From a checkpoint of a small transformer trained on Wikipedia.
Size: 5 heads of 64 (1 for keys and values), vocabulary 8192, 14.7M parameters.
Each number is 128 + 32 x the weight over its row's rms, rounded and kept within 0 to 255. Layers, rows and columns count from 0. The size above them is the row's rms in percent of the matrix's.

# layer 5 MLP down (transposed), 832x320, rms 0.125, rows 651-656, columns 80-159
size [107 101  97 103 100 108]
[[148  77 113 126 124 119 166 184 144 117 117 119 172 128 165  96 100  80 106  73 131 181 109 140 110  82  91 116  84 176  95  86 108 134 133  41 140 131 130 135 197 158 172 190 155 127 119 180 128 165 129 147 166 188 123 151 118 111  91  77  92 110 151 149  82 136 168 108 146 114 139 136 156 119 118 141 134 176 158 138]
 [143 113 146 147 137 104 185 131  97 139 182 112 168 105 106 153 185 111 127 105  96 173  29 143 130  94 142 178 167 167 136 138 199 120 139 136 157  94 135 129  86 139 173 142 122  76  89 215 110 109  91  99 117  64 121 128 106 166 143 120 128  92 117 171 119 141  77 158  95 111  91  96  89 114  89 157 124 106 102 125]
 [143 104 100  86 119  92 123 139 211 125 148 132  82 117 174 154  82  85 173  95 164 113 192 123 177  95 152 112 127 179 140 131 125 119 156 129 105 173 150 139 145 108 119 130 149 113 227 160 125 118  66 171 128 112 146 100 151 140  86 124 130 151 105 113  83 135 111 129 131  72 125 104 133  90 112 135 109 155 131 138]
 [117 161 123 117 130 118 100 100 107 129  88  76 116 133 211 135 151 135 148 130 148 134  88 148 121 112 144 159 123 118 135 147 123  55 134  87 123 135 138  90  87 133 141  81 130 153 184 109  89 190 129 142 143 105 107 104 124 147  98 139 101  66 145  62 101 224 139  92 130  78 153 131 126 126 127  49 140 170 167 155]
 [160 146 169 106 134 106 150 104 104 137 135 108  85 145 151  84 102 127 105 142 148 135 142 113 140 160 152  74 150 113 109  89 118 161  73  86  98 121 160  65  73 165 182 169 111  90 100 117 124  86 178 112 107 141 132 132  81 129  94 143  74  91 129 141 190 111 137  83 159  87 102 113  61 110 125 135  63 168 123 108]
 [ 82 124  76 157 109  98 125 103 137  51 163 103 123 203 160 163 108 129 112  94 137 102 113 140 118 152 172  99 105 139 131 130 125 109  99 141 145 176 138 130 144  73 132 176 121 138 124 155 137 115 129 131 122 131 131 147  88 126 204  97 112 214 165 127  80 110 114  81 167 150 124 203 205 127 200 126 114 137 145 118]]
# layer 5 MLP gate, 832x320, rms 0.128, rows 652-657, columns 80-159
size [ 98  99  99  96 100  99]
[[171 140 116 146 188 140 105 134 123 126 132 101 144 129 166 165 147 116 137 115 136  94 145 121 210 164 119  97  84 104 135 106 165 162  77 153  99 151 113 151 165 113 172 132 183 127 145 124  86 122 142 135 121 117 151  95 169  72 165 187  73 153 121 151 132 132 147 145 119  79 108  94  74 102 143  80 129 117 114 164]
 [142 140 151 108  97  90 135 146 141 148 145 134 153 176 129 128 134 184 152 129 128  77 132 137  88  94 152 145 162 175  71 154  94 101 137 138  75 101  67 159 114 104  91 127 155 130 128 101 165  78 130 153 224 123 142  71 101 111 185 126 114 120 125 118 144  69 152 159 159 134 184 161 131 146 145 155 104 136 133 174]
 [138 108 146 105 148 122 190  96 105  92 124 100 151  85 109  91 119 130 126 151  75  92 129 111 137 143 125  84 136 155  85 128 138  79 109 117 149 110 167 185 132  93 120  81 172 111 190 148 152  63 164 118 126 114 100  87 142  74  92  93 106 153  93  60 123 147  97 151 118 133 132  89 121 110 124 106 135 177  66 140]
 [ 91  94 171 128  95 114 115  95 126 148 139  83 125 109 199 112 130 157 123 141 120 127 165  75  72 190 203  89 111 136 138 133 146 196 105 114  66  94 152 149 124 197 115 219 131  89 195 147 124 112 162 174 142 188 143 121 116 118  95 186 123 113 104 138  90  63 167  64 113  98 128 183 128  98 104 120 103  91 108 100]
 [104 133 135 125 105 126 133 133 140  88  77 112 132 140 171 136  87 190 111 169 113 183 138 109 161 122 141 130 107 172 140 105 123 144 128 148 128 102 110 115  90 161 156 129 116 116 153 104 187 154  96 159 136 111 131 101 135 117  89  75 105  92 165  94 184 223 162 150 126 175 178 144 126 113 148  94 159 125 185 100]
 [100 110 109 115 104  99 190 142 145 127 121 133 164  78 143 175 130 102 145 102 158 137  77 122 105  98  96 201  89 117  54  53  98 135 163 162 158 102 159 124 182 140 148 115 119  89 210 191 177 169 143 170 141  96 148 141 178  94 100  81 140 162 127 134 117 109  84 115 159 182  80 104 108  85 132 111 168 127  97 136]]
# layer 5 MLP up, 832x320, rms 0.135, rows 652-656, columns 80-159
size [ 97  99 100  94 105]
[[112 129 177 118 122 120 136 111 151 102 198 134  98 155 104  92  81 105 160 107 119 122 179 116  98 124 127 100 132  79  99 129 116  77 146 173 144 105 141 117 125  99 120 150  83 132 176  85  99 113  87  86 175 154  96  86 112 146 164 140 109 112 176 170 145 133 139 106  98  93 182 134 176 184  55 155 125 123  90 137]
 [116 157 104 141 163  97 107 106 145 135 136 153 133 129 157 145 104 163 152 143 123 184 112 124 108 128 142 123 114 103 143 105 160 126 149 111 114 164 138 134 119 146  92 128 113 124 142 123 175 208  88 153 118 144 104 171  82 162 106 119 156  91  79 123 217 158  73 102 135  77 115  88 135 109 199 110 118 149 125  79]
 [127 148 116 155 165 115 141 128  46  96 177 158 150  87 129 165 153 130 123 107 114 103 158 177 128 100 133 123 145  58  76 134 116 154 100  82 159 168 111 110  83 129 128  67 135  97 131 141 119 121 185 144 150 123 142 152  89 105 174 212 109 115 153 137 115 116 142  90 123 103 222 132 107 137 181 133  88 131 190 196]
 [129 173  93 171 152 139 122 121  95 185 171 161 117  86  87 145 148 112 187 122 206 125 165 135 130 100 142 146  94 140 112  84 121 153 119 143 129 137 123 163 136  86  88 139  95 167 157 129 100  85 120 144  65 130 133 106 118  85 194 155 160 191 141 146  92 139 145 219 202 152 140 119 182  85 164 145 142 141  96 128]
 [131 110 125 140 154 158  80 113 105 164  68  80 105 137 103 180 160 128 137  82 107 200 142  41 133 137 188 144 145 111 150 146  84 106 136 101 151 138  95  92 117 118 121 135 140 163 145  96 153 110 128 140 133 115 170 141 133 147 124 144 118 145 126 155  93 167  70 113 176  76 136 104 120 104 153 107 122 139 137 104]]